{"hidden_size": 576, "norm_place": "pre", "positions": "learned", "qk_norm": false, "tie_word_embeddings": true, "init_std_qkv": 0.0212}
Each number is 128 + 32 x the weight over its row's rms, rounded and kept within 0 to 255. Layers, rows and columns count from 0. Numbers have three digits each. The size before them is the row's rms in percent of the matrix's.

# layer 3 MLP down, 576x2304, rms 0.0431, rows 0-410, columns 1056-1087
106:125119128096082104138106105145107143141147118142135108096149174083128080121155139090168130093125
101:138106130143098117114131132142144131088132078157140141196103128206126120104171166145145139116062
101:125104075134144068190136146125113156140119050132102118138109151156141155103165127144058166144090
098:126154140119070104113074054143104149088128122105212115089170129094169178103146147132142130056114
101:079027099085181149089111118135162085161140173116119097226100105081102121071122139106096124185143
103:148166131073137124193122092106123186094144101164161121134141184137145122162110172096121197155102
103:128090126135171185132112162080116184125113157140096105109088186103166142109169137114094137048147
099:095142192112136112122086178184160103144113140137169121135110073163134141086125106091129100162171
099:152150094077129117093086119220095078050138075102087073138139141122117147095167177084131054126128
101:156087127103140088106104109131159102054119101075143090153103124156155216066118151152135117136121
099:131130146118059075066120045113098156182116117113136161072106168160063159153151101127135116123141
097:116123153139147209157109130120127167078143166123206146149141145155069118113151092150190125099127
101:139135113076149111101171067176096075112132128137121084141120177157109077161161131150096144160153
103:145071143115149051039171103115154123094102137062091135111065107196114158166093123140078080124060
102:172193155164141127067152131103114147190108100047122090165091167143169177152140097182114176063175
102:184112155121120137125124104059106108130068172041115126161156167149164107137111113109118127138105
099:122197055094093124127106106114144139116114127119112136153065144164103128153130116134130121163196
100:108134114156163149194147143130101136199161097132090117160096084120118082097098139128116187088088
097:186097089119083179121148130114112134125056204163076158175073131167127149158132147148128158106104
101:136109143140144142082154194135115190155135158082124123100093093115093161115140150112139189047093
103:056135162113159138093129083077169102141145190112096078098117088096090113136100083143080096177227
101:148167143072167161081148171119132132106118089074174070109117056085126160111091146148107126175113
094:232124152160066081143115143150193167095118129110108159134141103105132123158073143173119129115112
097:093192112110156106112190185140187122149124082154116130165181155135135166100158115159086133148100
097:161110165111129120124138159076213169137098118138095100138123130118087086117087161082205126136143
097:105104145138083137118139124124124048166102113083124138107195169103081110113132195110147117143159
099:135195140097138076194089154116145104140136090198064126162145158099121136095162103076124154055150
104:186165116123084137111147107167161154176106155144138112154097086171108093147079115195147115099163
097:121160201101100128092102150152103135104124158155110131163128147176127132139127130160117059068091
099:125151111135128117103089122159106102123155139128123079141151125093147159113133191125155180174181
096:106083148075161131125161132098141126127117122087087177187095122148113165110089105173101086176136
105:150131077170097106114070112168155150088095119120134175077127065117144081149148152144144089142084
097:123124113146191115168080159179122104135056112090150100059122095170138142088137083105156150125093
096:085139145117056118121080105104128174148095164184123131112137133110090055094126173182114170155148
099:100134124157169156124166184103135143052101075111192122154069172138132137155151142129130130081102
099:099087066143133129115077133073084161150110169124098111156109160103125101066141116093122126126099
096:181129164143122103097120099123185154149109124192127150104087131146081087181117141114123135146104
098:077116161109135158129122151070127163127163143123154175121169134109138126125136171117164102141090
104:164101120124210159158120204193107131124135144115154117172106109145075082172162137151137125098141
097:091086126129137132100160131120107103120098191117200130123204096133106142158090089077151116167091
101:127116161101135084106164132132126158102086140079145143074195197129053086144156131121137106117139
098:177152152112110128102135110167146112127133106103074112049102116109145164097125077114074085130107
102:130088137131124178166144126100119145140143141115083130139104145115135083111141111112146114116159
097:143104124063140149128126118133127204144109102138134125079146123113194168118169088089227088120154
095:146107120167183144127137171100026111209139133128128098154150097082095167107113178155112154128111
098:159140047165128134111111135122054098114028117103089123157122056137131170100114177154122100177153
097:138088104113129160111187119153102140115106158121132035132184191134137095157133166126151161133190
099:101173108122162134159126088171118121175133103191131179089107172117094134133131088116109129161124
100:120184158167121135137130153151140082095082178077069102100096173138112149181123126150094184163174
094:114141122135046088179113122190130150085046100116144100095154138057086125206073145060145172096152
102:096089054090129168115206076096132114157214090074182107071076120145186133130074084128109180180125
100:123145157149068148094077180152151081160124150129109096157164141145102133091178167120198085147164
099:152129139128079135109108147078140154111087130079127162116147142194152142095156102077111110071190
098:130095127175079124108116093186161152080070106106117108134164132102106156127095156135153172132116
102:166107064171121115147109091092163146154108136095080094146083083151126167126133118133089147079172
101:085164112140190177155106117153182047135134111126113126067059111143145096139129088091145121156122
096:159114073153170135133141114103128181144093157120147114133106100116114125077097165127140125154134
100:144177116076144110150158144076141161154111153186130092127155133142128084097117086087094168085057
100:136078131045062159136149158101166102099138151102120150121071107145096091134122087139189160081109
099:128174104106136113101112137164106137096134138167140098111141160137190192146122104095154147205168
101:110077046161088099150125180121113161158074144159120097065106118107140097095149142160177079127095
101:125090174123081156127137112126149165156123104119166140150129196180102145166117110099147165096153
101:183148147105138120123095082108110169109101134131157082161056101097147097180181194112132107088094
101:166089074115130137139077101150122159108076198098173119123166116144115129107164105129087099127127
098:103104174127140164161092112127140138054109153096128154130153190089136158176167154161166068135135
101:113063141061088255154132115102140050186121084157139131134152091137150140140192093096121170140070
099:061168090141138144149154173113106146152166128103138117146152152140179163124140122146157107140141
102:142075155140124119129093119167133106143159120129133064142168143132096083113119082123204094123180
098:115113143079102108117162123072124134163121179110132104141119164138135189136131097113131130159178
100:087047129090153156129137137177115183098119102105115157166143127089113121162127155147106127163163
097:047114124154149158116128089084107128155131131061148159217126075125121149154111169097077159136086
102:120113117166107155154071149129162188123126072160135115175105129153141090084079118115116086090141
101:135124097087091170130107106194129090132102140145123155193166126086149142165083119163132104075125
099:154154154066096166112125144182117134148084140177156072122141149140132134073169128146102143173132
103:162156076147154108121127137151149158133184123144100146097125101140116111162152148119216096142135
100:134114089168131143099107119158126141094125127233150104110119139105124125094078149068150121157095
098:132180084157156169131117084169110164096166151066112115088139179161141100099146088133048137122076
100:136134121159111119139176175073120108192091189145145079150141090115099106101116016183152124108132
102:140190143157072125120092162147096138133148129093152179131128108143148102100136130158152043070097
097:160191082126130160157124125150132149166105086054156131058071127122062118139133150148129075145102
094:139118059118148153112079105073047124138166071124142190115126081151118104122085181129101175107091
103:107126118190090172112154149079127077070097114131118130138148111102135101169076160160108100136119
098:154098144148085191113150166117157141172179156096156162140133084115090090176150094101162142074168
101:184092194197082147102181134138136114155104202138117100176159049126102093191165143155136131144153
100:057109170121116162172142122103145127124109101129106087099126158142110107098151130050041149114149
103:113080154137134099086137116143124063145151133119192063133130088151129102135139148116068150148126
102:133153071116156140131114152138138098083151189108116158196161116166104133145118150170179084101145
100:156079100097120138131122151143193099161149134115125112127124110176117109128075114174133142169129
100:104096112080105057071135106139112121148186131117105146159113068165083101183161107112134172082174
108:117093129082168126140101082154137095117110079097140082080122169138030155075162180143164087138084
098:167149162204152146115086158155137107165070116136098095139145175109102132140118187106076135085116
100:164123129112121114154121176133128199135087141148136103153124174135108139112126179142123175128127
099:125164161121068069141171122151157159140143146131141120136135032109103127067226043146163122083155
100:162215127176108132116157157109184093133083136139176100110116150150115110162139127097098101157189
098:104122136150138077100139143083178159136129204179124144107148151073114066107124091132172147141102
099:105071121141188116113153109114135130093088131090115071116100120083126127133062143123145089126157
101:159135174104196138093107100147107155122116105152177164163186149119145049170122152167189131164114
098:112073200141065129074168143123101081088152177087137142109114086098117114088172144134129173147124
100:162108172178122137108186103107182096104129124121134067113130087134112105140149041137156141138115
112:135179136094137130115078094097165172087101111062077132193048153144128113106113145132108141124102
102:118124156096104222181212149148111113126097116095148110141143138100160112154158127120095152168162
100:178142168107097098075145103130077068121147113147180140187185126170215117133128164169161100159157
099:117131145147108082167110103135128185135147098178168165152187069095065153155152156135104117091155
101:140125113142109156148173053128094093087131139117118159102099051171118115145110106144127136111118
104:156070165185169147146140075109138126110078142112095115165088191126121131113099096107149157133132
098:162145110109111122081130177025073135112125104173070100144095100105134116088129117120140132053177
095:161153154176158142136109117141100129151165092159169104078156100101151185103159157131144164118141
104:188137096085150144180110131101115082094143094115096164133192131124106146108140171169142129122145
099:083163133154127143113114126114129122066105114099099185199127113101081174168095141184140142206109
097:121161145190172114089092106102117101106089165103117132117064103165115118170084120150121102159117
098:120103144133115093136174141152128105147105187144111065194142105148137114188160160177089079162089
104:149139120135113115183195148163121070120122169109139078093153198144121104145125107108149068091143
099:129140139210135123087094109171149093171146174117102161065096117151136035111125163104172114153119
100:162116093101146126191121191116109210141176111130187043117064131111123123121128138128138106097148
104:094098144140116098165093184122134130152118110122148127158150149146120127147163126155126100158131
098:137017128138165182175093153151086116106186114173127142165110205100134115094174143175153122200132
098:118118150110139122179114106113110089157183107121140130129125128119110132152066102122045095171127
099:139099077124097109143099153176087130189122128148162110114121108106129106072166161120089134181152
100:143158145111119126154101136147120204132108201085152122091103092103079148138118183158071151167106
100:141119163107173102078096087090161214132102155151171133159158051103157120158164140120093118099139
102:111138166189063113097130125149135127123099126141132083174153104107066162118069076119106137130176
099:154177108098133156201080198174126043139119131093129105099062119146137104110119157130169145067123
101:056147139061103097127150081136083080162100163065164172136133066163101180117055131140144092087163
098:145104178123092100151179139118131082155110133088162112091120189120104143103093140078144103124139
102:058162134081126136071137122193098161137156117146166115122089137142136145079151121166104137107151
102:095128110114161130099118121146173151105119089166095086130119151108151083092148136124085143154154
102:139119091106166142134119101234092100078146174189161131186075145116117120147098136162159070141070
097:157218170124125169112101129110163115128075071136072179110062182101152169151146065126077149080127
102:166121112092121101169116157142123146127124131128102181138102122138147119113125049127093123145158
098:126104202102161125150127105134163125096172148154072159157154112141108113107194108130133123041086
098:193145148144125179160143126125204139089122130182141061109145110102107121085120052082121135073074
099:085151120164116174070143137139085148129075113133182166069132106120120144153088151128119140154118
100:134118203100128111217136064182133097127147119127073163132142096160129170075173130113138091159148
101:177147082119115109153192112195153103105156131137143101166117081103104088139097085136130152107083
100:139093078072125143150111102184090121084145138124180068130185140183126094141149142157111100079129
100:093178127156095118096152123128064152098116127123122128027173163115138152159155101127125186090070
101:101097168136125135143120158080105169129135162112117076162192097120183171156114151137080156169122
108:117126147139132084052108124097122186208139112110181112119088176130163137138111148154120140143172
099:192141135139075144131077129104117029118158171113166174084099133144146096104063165133127108172094
098:123129123094070160117126157076154177124114104165116137112101115079075159193121175122115122166140
103:066056069094138118089154078122095115112155120139055157124188111137151156130127182181162130084103
098:065157133111147136073143130115167165150093151103099162097161160107137083151094171090148136163107
103:129152112136163116179120102079125147156119183166164104132138130134097083137136125109089187107114
102:134132085164101105147142136131079153144146130131140134126131103144099138130083136128149074129122
095:157206058171119140098135068079137173053174104104174118119151166173101106140125103083130096153152
100:112121146095161113109170125189095133120135176064202150157178125157122163116160134083128090167133
105:100194130173140156144081116134144056156159096138145149113191177168116140180081143158077210132106
101:139102137075059146169078141091110143070122125131128131134037136180156138074142170084119089093128
098:168090144128087143148078054102102145089106112146136111115151134143132102111170081068037173185119
100:114091168092091135088134136038139143121081152151099141059122094138142170121117134182113108175099
099:107109113077089079123127122149093131070089090182141119112116135177120104143131163086069093111133
099:078121128126151116143171141096102161185116144154136130163146110133142128135142104112099119109111
098:131145123202115106148063095095109167083130138145124130090140136094129103156108167143132167066100
099:110115124087132123138142152141095086137069154133136179168137144164144121099114066136177167052148
099:131166134067187103138156133130141081162190100086073146084135093122097134102149122109118152131094
097:184105171117128169135141142136138120102087144169115125153175149102167189152169142136142102139144
099:122108160128126069155169101083109139108113116134065104161141161177144118137143131100211134107120
097:165147102135092125077094103160109143172096121126079083146145138109145115055123112115180126124121
103:124154130094133055126117075123098159102135087121144151100119097177130157120150119132187142091070
101:175071074165161150102194098160086108162114127083132069136153132124126155099117185151087147190122
099:164144113105168119127088150154108106154107102137112148160181104122129160140107118125170143153108
102:137147157095122146181160132116135108118091098172063097076109139096123139079107160063102116175125
104:089132221136156118115138100139123170129123125129132086194156085101168128104079118150105103128101
097:102212094144116120069148150181099138161156178114209091129119151098156143144157087110121161144131
100:120134149137128105078153145160105172144115148193181123130141135066134103147110126143236152070107
102:120095085166144105152144113175115134097128177140193106080126080122132173125140073132137073110167
102:136105164127122177117131138119090098149066093161110111175166145098133142091098148127180111143127
103:152148109133158129109139152162165134081130171136165135178144110139104194108139080148136147125140
097:153090122086173146108098171105172170122103091163158149171080117129091138133156122172056087148125
097:121128170137146167090140135115074149150125178146112177205136199121074131115143117100155120088145
097:102147132127165150101147175142097187160096161159152127118164091087113168165098172166150127098084
100:144111120154123091115136181103061122159118148101120162053180112091142079128171117132163091131128
098:095116106138141177092164145122128134125116123118130160092132154077178062136154136111092111066146
097:152093120133191044112168149100109105096138147154138096136113145167141157095162145093107144145175
094:127156093120099160172179085181144151138112146164133129132100122109114098133117121111156160120148
098:173073134122091092079161125125152170119178185143176129126086084164130104179150113154139160085133
100:117123184108121094114087132144140149058167158110138126117117112099106150074144149132158081097123
100:173187103158103169157118103130188151119146110136107098131119231132114148148175142123105105109173
099:109159078110093137050197141105138182119121161121154060090154076110151121191099110055134134117165
097:163123108136130089173102114144142063122128086140116084072121049149137098164084152124095150156124
103:081150154086079128088141112134144112139146179109167103128139046102109098071119134128134158158161
099:176140115119104139089090125157187102132133154131120152116106133127127158131088151082148145192097
096:199172169101145125136050145102128151170129157152116101132138143134142076159110137120184164142150
098:137111087106124130111172144194114170100070121092087132146134105123159159124127086140112220125189
099:093139142125102177147116130099112147090137106112088205122109073121130161063186155119125123163146
098:080115154161092181185106140112084107078163118096118067117083101131131106139147127056084147147211
100:149067165099140075142091162083108129109131139115155124174144079044138145136118091164131127140106
097:111134133087132097141111134077062112188102092072185130131132150152082127161100070126139127161117
099:133108098084151080159126124161144126101142115079137071190113168148146114060093171133144088198106
098:175163108116219137124094210145164122102114114155225127165129152137120172100161117150127136151134
119:151146131138084152168166170130120113126115163115085099162165000102127129094127115084193114065166
098:073122136149156157107180123077104141114122133139108130205075073177159122085138105101072148140164
099:125131102095099158134141111119099178137135144168130141133175176139126097140075160127077110103134
101:053132094110171122139104207139109147202092098154149064193128090138077084106058154140184158160147
101:094114188129133192147116117099138127174143134086135113164105166134135185105124128083175146190129
100:072135167105214070189188148186132146098109103066172086118157109181153064193109128109093044109130
099:143121096110068094151119136140139148111152117160106118113086138139121098175129114136129081130158
097:137120162079147091128129205139141112144121145103073134105161116168076127133134109157083162163138
100:114159107069109111087139121103124130146171109129144138158059127145092096131086117039132164128115
099:131076109113140154133152162132116083159123138043099141134059126131106123106097113121125181132153
102:182116166094184120082157133132105182091124173181147072087118103108069135135095107182178177134124
098:155151148166144147157102182124133184136204107117125142066125117083064094093102157120076196094169
098:111054110108101150105138134170102114103130164105103076160108107186124138131134124119100168060131
099:165109120151134123163116089162135154065143131132108080065151117082089132178109153135082132162160
099:113195067174114100134151110156181122111155124060149129102128101159156091170135100123111120075125
100:190151144138154148151120132097115120158185070126137114129141125099135048068090205144128097138106
104:138164141114136084133133104129149090137127175106119136159132121073150113132140112128136126117115
106:107162126115151150183112074133094154115128142166180080067094094134143117103120090147116064073149
099:133155167076082115139145160137130114127143145121133128142171068186139103147111134102124129079149
097:119150159132111138154101099194159122090114147145175103122183180136072105145132151166089127083127
102:162128090129118148141103092135111101130150128106157146136160131113111162117078078069115122161149
097:115173141108196114123118183132117156112171166122098125171103135158165177173102114152136154146100
099:156160126186091103125112176132047155134117098121104063190123157113091134103087143166199107140167
100:087071094105146125125119135104136153189094136127130140171127136082132097103128144165110093114142
101:111088137174118126171168157141118106097168178149059124136071160169110115071095158081089169098113
103:128070157087142165130095125146100168112122176129095160170097067126131080170166171147132111122067
097:128067030206113147174169116133072104113151126102036110117134122136122117147168102090132148121140
100:169095113174139141181104128139059090136148178160131126115203108189157137110142099168132105103065
099:081061158089089143142157137130132100108075127137112127194095154116141126121090106135058120094129
100:116137085074101111164080141167131109193128096134095115088148125121095142083119119115166130185120
099:102093161152057173110120108153129126150134125146122140121144096140074125140093131164183137088147
096:104128116119138083138099134120142112168122139116154131101145089128138165104107101153123134158153
096:105166128111176124120095142135124090161104153071145089090156110159142101157085088174101131139134
098:087131072094094115171202189133196119126148136161141077067128073111132140080121137136184109133086
101:131159119114141159115144165130122098122134168097153159116080125111119125134096039182127107133117
102:128158124133118153077090184124092150120120141149111109121135122141163119089133148182166109147131
093:143103132180158056093133163169166110225121090110151139155142066152127152132138117090107143088122
099:126177208131167135151060188185083021180131151062178155158096143122082114109109138136042132169159
100:158056129147117095156048125086149091105095110197148140187115133150114133089178136174147143162120
100:187080132110129084069120148074146069129110111083132206154196123082134151159143140104077143131140
098:082139134133108121118114135099126181196099179110108164124088072134140217105141125140164123112154
093:074094082121074182134142171037158118090116146138148171093100107118076089189115101111141111150156
100:106158154171127061148131076187145122110159124153157093202098171182108090122139120094186116101122
097:102183123136139071085156135083118140139104130157171134066154147125113173083120075127156093148145
099:126129125132181148121162127149086097109116142118175130157154201109160134148133138128107100171166
101:160100145143096146145100169138128124163147141144175143067152113151155168158130113121126196094134
098:129123118152082137147085124108179101132120116084112136147104131086125169161136188099099097125122
097:105098132127135166093122138075136090152166101120136135156089077146118155152057083163146164120068
101:134104130124124140109123119153120183130093174168142133135060196148119065151062129049055100143149
100:084119141112126130133104140188146131126149067161081101084136056152110122119122042113096161109108
100:124121082094122111080118153152168143153161148157105083152108103136120148136144145191168149160061
099:202088096084094228153118209140122050113134164133191088108091136105151128170165140128109134161115
101:132156113149115172136099106146118149133143094101068146094119100111122091093123112149129145134137
099:148101164102149099123072133156165077123124148164125128119111128172103116205146115189085151154103
099:115130134124155117119116102125122126143129096075142107129137136139163188163141122125106099148147
099:092132115081106146085158100131142128161083130118130178128148144136108094117126155152170127128108
099:180127149154088158157157148122162119075128145108126161127102048107147126164099065123152114131184
098:145127086128122133111094160122149098190111187132146116181141134070133156084051165201169118068107
098:123159172141135170193092111128133175102066111118092109055086094078114180117054138116145162138097
100:137140120127226187167153122095191132082137062128194162081114122089157204124122124168141117143101
100:155185122158128110108127082133146070123099090137138161146191124134136118144113075133113119187076
097:180139140154119168093098120112105153119144142099151110154045073112075108187079100134144142121142
098:106047107103135110049180132132130114158114126124157081151108114128114146193080186145074123130158
098:156104119139133111085082156118152073070127123105153141108084095147120080168113117116112115146145
097:138127105080098105121116149127106214164097107102123138132193109080159121169116160095063120108102
097:116094147139111118068113091105158180113118123096118103082105175142144111088108127112113110202120
098:128064090147076103136175176142151130200131116147166161175156081115165180071101191148158141111128
102:146115121113129154193112153133108164118090074103116168098120124166161067096143155098172115174144
102:102120101077126116118140067075120095158103107187173106111151096180145178080128106123141095114173
098:046100140101127078086180134105143110076135142132145121097091143159077166141156156113064147104171
103:136130095081085106148120064118185089102065092149112131123106200097103110093057136054080124072134
105:144126126152097070151122172094077180172075133179076100119144115092118129123103141153109103141108
101:115133084123114152110113138108155078164159090097150112104077153085185112148122086140110186070098
097:147069152120141128119129137085149079128145123097117129195096129106167157091150096131146115142219
103:168127186104108089115115071165078146065145077145139156091126128133178170136066081108186076136142
101:127158207080111089151128124090126145138114148132127108161111088132102129141163156087172113115152
098:162106191111127131150073135104108142100121143105122168134101157095063095123065125123110076104115
098:175119048070131134126101158156187137159125174113086166136139124075127149152158147107116177180102
099:133076107066125095138068119141112156125099093149182107066133133095155169157113212127133089072135
103:132122161148134124126126084119084077116157128128203165085165134151097108083090190086099129121111
098:108148148153106120091115121091178104099154088167120099089085195114162171116134064078134164120173
098:117142045098159124175099115142126104174089095045169080093150150099179125118133143095124089142156
104:105137152100168114097149110170184090129107047144139086110193175135098141165074099109131154134188
100:124125114187131149050124115123116116146142162169134065122175103122081120106151149073123172077116
098:101193117134093190132161076170113084160226066141096158110085085119143090119134156171090078163093
098:113144175096095165109148123058064151170140108177182114144147167152097076146181118145122122105113
099:140056100123161124133145100206144098124104113059113155136122146132179077102129179151097155114168
101:159122192121137145176084135139147127139095098172155135130174194126155117144131114141123095064079
100:140154106150054150152102149175085129127114142154163124097072108109139159053156143181143142109140
098:093118123149088144089099142200163134135171146135116158157172131166084122159144171161130149134170
105:086114063081175139168132061053113134188148175149098112213171164154119163117186115076139131166130
096:147136129095134169199172155148105202141162075098138105132138088058107107150077110138127082110128
101:072116123097080117118155113147109090094115125112093139090120121144162081174094157103143144159139
101:109135079080122174116150141163127159151107090119104150152112079152183141147130090086086188142129
104:129143111097162142136157077104047163114162120169129112125073137145109113115099116131099101081171
106:140137133061176169130166202124118116088077105055136198091083136150126148102127202098042121121134
095:148139171135091152110165105141093092119086166086114101096115064087135145123061115105134075122127
098:115126149106204128103110140131084126134105143148144123160028122183076120131109097197105119139154
100:150152124162168146138122121109097154137144140140137118152139118137124127106179136178146184115145
098:184127139114147066136147135135095120135128107110101214147129175149142132155156192119081169140167
103:121161188144140173094127098087073095157130106091147108136125113157078151127102177139135155126066
101:189111150144139087178126145112180143120103124130143121132159161180153129138161104127154109098113
099:106164140102177148111131141128176156132104135142103130071149128166137113173140160180109129112110
110:088120133118134114167149137112148120114178192147124097102112132154170131179135154165103163141148
101:081144115116143168127122159057138117063128112145156073154156188142136144138212123163134100240130
099:151079157113129190139129094101164103119205108169141138090119146156102111080070114167150168154076
104:137163129152148090086123146178203166168123139126126137053130106138141113115158132146142169162154
099:123148112132110154153152141175104138136120068081104151180109104090108157124092093158168128148185
098:105087098048114147168095200107153097143143084137194093099068194128105127093141155115151155098054
098:078097096100197103120131127182058114127107112111101148134184151175085140122090098086116131162140
100:211099150156121116154181154142162135133058172166087129064157156155093114169093174152103153162122
099:105153164158097128120050157129193102129109075165112067120137166111087146091134106118070199204135
098:106154116170171069140058131103116139125122118125140081071115152169103154153119126177128105111124
100:153150075083141089130120145179120116060105152157128161095166114091147091117148167105082141094077
096:119075148163123050124073150081148121104166124143130156118151163124084181147096151119123103157184
106:154109073147088139098137189083159094114144116142173203160123100131113132150124137144163114128144
101:107098097112100174143145112101196135171138170133127073110069140135156186109052094140132170135117
102:095149199098109125177093110142121053139118089119123146119164208102166142113118116162111156111121
100:128087109234130137135160163104123106110186136076075100151136094096063093114044134105119168031104
101:129129097145128117175112119164138143106106114139176064189095150095175069126117189140130140103126
099:133156157117112117107122154118090079155107086071172109113096166145116155166082116118173149142108
100:136093096105077167147167148100120130184122122153135060059118099123173131129109159102138105158123
102:061158199140155097106086139161169113080110091153136150165129150135142126187178092156057100181121
098:150108108162161158188136124107136162128116127182076128088083198158135134119133129176118110077142
100:115208128106111081167138129103120126173122102109180129199102111105121188075122101100114112138161
100:101156113145162072166158076103076197135119070176061140202128086194154107083146123119099035146175
100:079130143116092160175129122171155093157156089154092149065094134174139112134088225095123129191154
102:176134101124156102173119101144107111100074079128123135071098143167128118150105086091208163120114
098:088117150152118143132134121100129191081095106102127192120137124149068177142153110129147192160139
101:085127150163122099154144133109097153124110197166092139195102078133190090110138132122139084120077
103:107146172134199069104181080136170110166122123097111134066150125125098104189124120135117085148141
099:085145090108108148098161137110128177192154111133168164176096122206121110131155158086074173071176
098:151132163150128166118106088094132105093134112116161078116086036101164188076076125122149171107138
098:097151094154145116147137168107150096085120151137139146117133122095138112109158196164164162101070
101:083158120116127099130103109148077119182186150110097185063140128145093113179125153142110095125112
101:114069172190135134142090146118114109146162150117135081145121106187142139173121134203137136135142
101:119166109112159085168179106120137140080173125169167109117158146073151168099026143151121124126153
101:119182198118087091100118100113126111144135123145105164074131122138084059133155118156079153096119
101:061077186125082124119149058132094142141123127166054117156138099126140122136158116171096116069184
101:145075098151150144171086073118063117135065117101146093119098104160088123134069136134108120135131
096:054128073101113082099196139110168079098196114105120087116115123107099097134110170115125118118104
098:102148101064161118152106125158155101119091141150098183121145132132151115124151136145099116167153
100:106148127163185095079128143172199151133139094161156115186131225123133147060062130126195166110163
101:128140200115096101095122086142130148172149153147148193031133088098168141155146162135112134154133
102:152095123162153111090104143132119058127160182129147139081121076142102156126156169132127150137080
102:179167128134153196058127141119150152088133093162145176196096177039121076133175165113133124163132
098:082123134156197114132101152122103126021113061094157121133128107119103170157066134122140145112154
101:077106166088121082203134149123133096096146108107106151078161132104140091191146113120123169125093
097:164109102114143102146115154101142174079107076083129154115085111158060113166149111123104126173096
098:154116143129096128137099195128123139088147190121122116135160081135118149093092153131152182118152
100:173105114127110156156131149123160127134103130115208162143122176145166174095102205106122102108136
099:218149054119103134170141103144093164110098145127131127166099167137075103114139171149109194122188
100:118156200106162153153131147109133102143118104113099136153143090100123113115099141139117069112125
097:176115108126152160059133087144106090156158116132157094158128171150105136143118140141147143178085
099:169108114117140107092154095172119022076109116139113073229173111117103094150146111176131142191122
102:155147164116143146153151146096065179088117148099113118104188090129134237140073140116089109178117
100:118088112085128098122128182163132215145149058172148135180167086130186156164171151154111149172124
101:120082085143073147159137103094114114081165151109117077140135078125157110148151142162173084137158
098:137097133157128102149096170205174080159112116166196115135141151101135077152099090142085110188158
101:168130108112176127140146068194073121110170107115050129133102104122103065168141145135078126116060
100:081136067147146103156147100113085165094124070195077129095164114138162112141103143113084085122165
100:121124160164114159177122063091156164125129106086092121160063111103127179144135126192095129111122
101:180151131116154149096118133074114144156150132101074144107159105135124167164167165103054186204156
096:070154082112185150034105133149129128119098109171152133120106110139116144142141123219161142148166
100:120061108118114075123112113123165140148137175120149138067119093134087123102176148157134142171105
100:141083096145122117132100120109169095110141129146103192101170090175125123176152136107153067063084
102:129087102164139110183137097084211184105132150152100184128107169122174088147096121126118154151167
097:137129152069107100168094143120123135152206099139132115109162108111170099153120151105115146167104
102:135108133131131099108070113173114116124175137184132136199140098120171084129161139110115088128101
097:138091126078119146146140109165174113141144117144167070172114161135125138143077078176138105132148
102:146118175186125147196116124167119177105145064148116111158112130132151124148160125141119136112114
102:173102123117119125153126104083146120092135065151134104167127106115103127111152138099161104103148
101:145169116060171170141110144105095184188181134124129137101203166100132171097114166159091162156080
100:167096119145126131123047136112161167149138141134082174128151151121090146166115138098177139139115
099:048080105115109176115113129058122159119125117146125109140132119155115127101153109152135090108110
104:031125112135115132148193128118130158128130121133081135168033193117148123136123156108155133103151
098:167088132101125117118123150169112179075130140093115132099116148108177164136141162148087101153117
106:175097148095071132162078162066178172145148107124071144161125177116191160156122137127175134107148
099:146151103135107172101096158117097148123124134157050146112099163126105138138166118139148155162137
099:140075120116116150144145141096091165176171132116100120150175171138114106148091083109104178170147
097:081111141135142182065130171152100127105158193141157097081091156191068111097173171144084085157103
104:133096116120136112142100161069113180130080140149107111142145125176186099127133094062147143111086
100:151143145087085125163128134116111089149155149100114133075115096181051111125175149076160113110119
119:130136110148091088163099146122155143149170134092088099180187083094124088088120124106150172149127
110:136173108162110078091064181153178177084152091156094108022131080100120141127118121160165160106127
099:133110073092180175169152126187129139098151144107127070107079080147125161177067178061108142100118
102:125106165076185130145138120166104144119219083113089110176107133119103160136185105167132134082076
102:100146111159126161148111186120135132109161146194124100148144129135143145153108072109111144121120
098:078097053109090156131155122114142139090179090112059122191155176115126126103157122103098148095103
100:123105163079126035073136139136161111117189133117124137169187152164080132138103133108045125135105
098:123122128167094104068139086170175106076084169177103118189154132075088168097139088186167130105175
098:158126194122153096139180161100087151109112088153116145088146140103085160135141093170122125107097
102:168169107127166127117186120089122123199151125159122115151098164127168117118171089148170138127162
101:143073019110128098187155124157130091168103096087126078159107115211158106133105187143106099176124
102:152135097133088166161092192133110186131104140089047139185152082135164073065177143161042089080141
102:111170124116099120118052129117148135103131165129072118121180149118146143027124128047071162115159
101:113135122144144103120134096135126109157109134142106169176153143188145122157100090123168113096096
098:168160182104113094147128119158129134171152115077098111133061095161149085147131070130114162086157
102:144151077152153108121107175101098097163147098130176182160090101132139113126082183076181086108137
100:107158177160138134086141125169087064174093119088105104129116120104153087141111118149169155162118
101:125137131122083126110131067125123101138067102166176157097148140134144164136160137171117171165094
100:139146149141173088173118147073075184122193079153151158112095101140109148138091120091113137117107
095:155121134172079108088111157130135210113112203119150115142108105086188152100159087152142118124183
097:147109144137168175160062148149072142169096108121147139106144082100123108108170125130190082150081
103:131133110153108130114142163202145134107143146152074138147168132107088160222117141142047149119090
101:135136090114093091144144104120089143201126111096150117170173109084104119093140132101107111158134
099:162088189126162170146154143147127158168113117152160087092107154180146099108182090130111059145176
098:133074119103064114179199094127098124110145155159099130152144123161113114090145116061133096075164
103:162162146139149148176118113143131123093166094153151106122157104101119117090114090113137139158199
105:155063163103094157081100111152142122147151178176132142099098117119153128079153126112130149202140
099:156129135189129113150147189101063161093125143110119105168136107156136135125076133090134118122099
095:150161188116171103139176072142117106163079143033144136101173182087098162168164058115129120142161
096:103129128193115055066149143162133142130087081090133143138126192112123146056140105136099133111175
098:065123122155104172121095127089114130147126162174126129101165115146114167099081141137175236095153
096:123113086145121118151122116123121047113114139147144163105141165143093181126144106125081156206133
103:180114113106141152153138105081126154108154078096121159113123091112143115096175104093114094103163
101:183127113138186112096113071141105129090108090141134151125120128132114114084163138144163139136083
100:092115101109153158168154131124146127145140165098157136148134112155104057115161120099139131138190
101:111119156155140104116085071090164135097160107099125102144113116143190159132161189160096112096162
099:131167120126171172147114044085104054166084160171127129061169123114150135133163116118155119145151
103:115188121155159154130130100160179129141137144141138135142164103178178136098171202129152090129200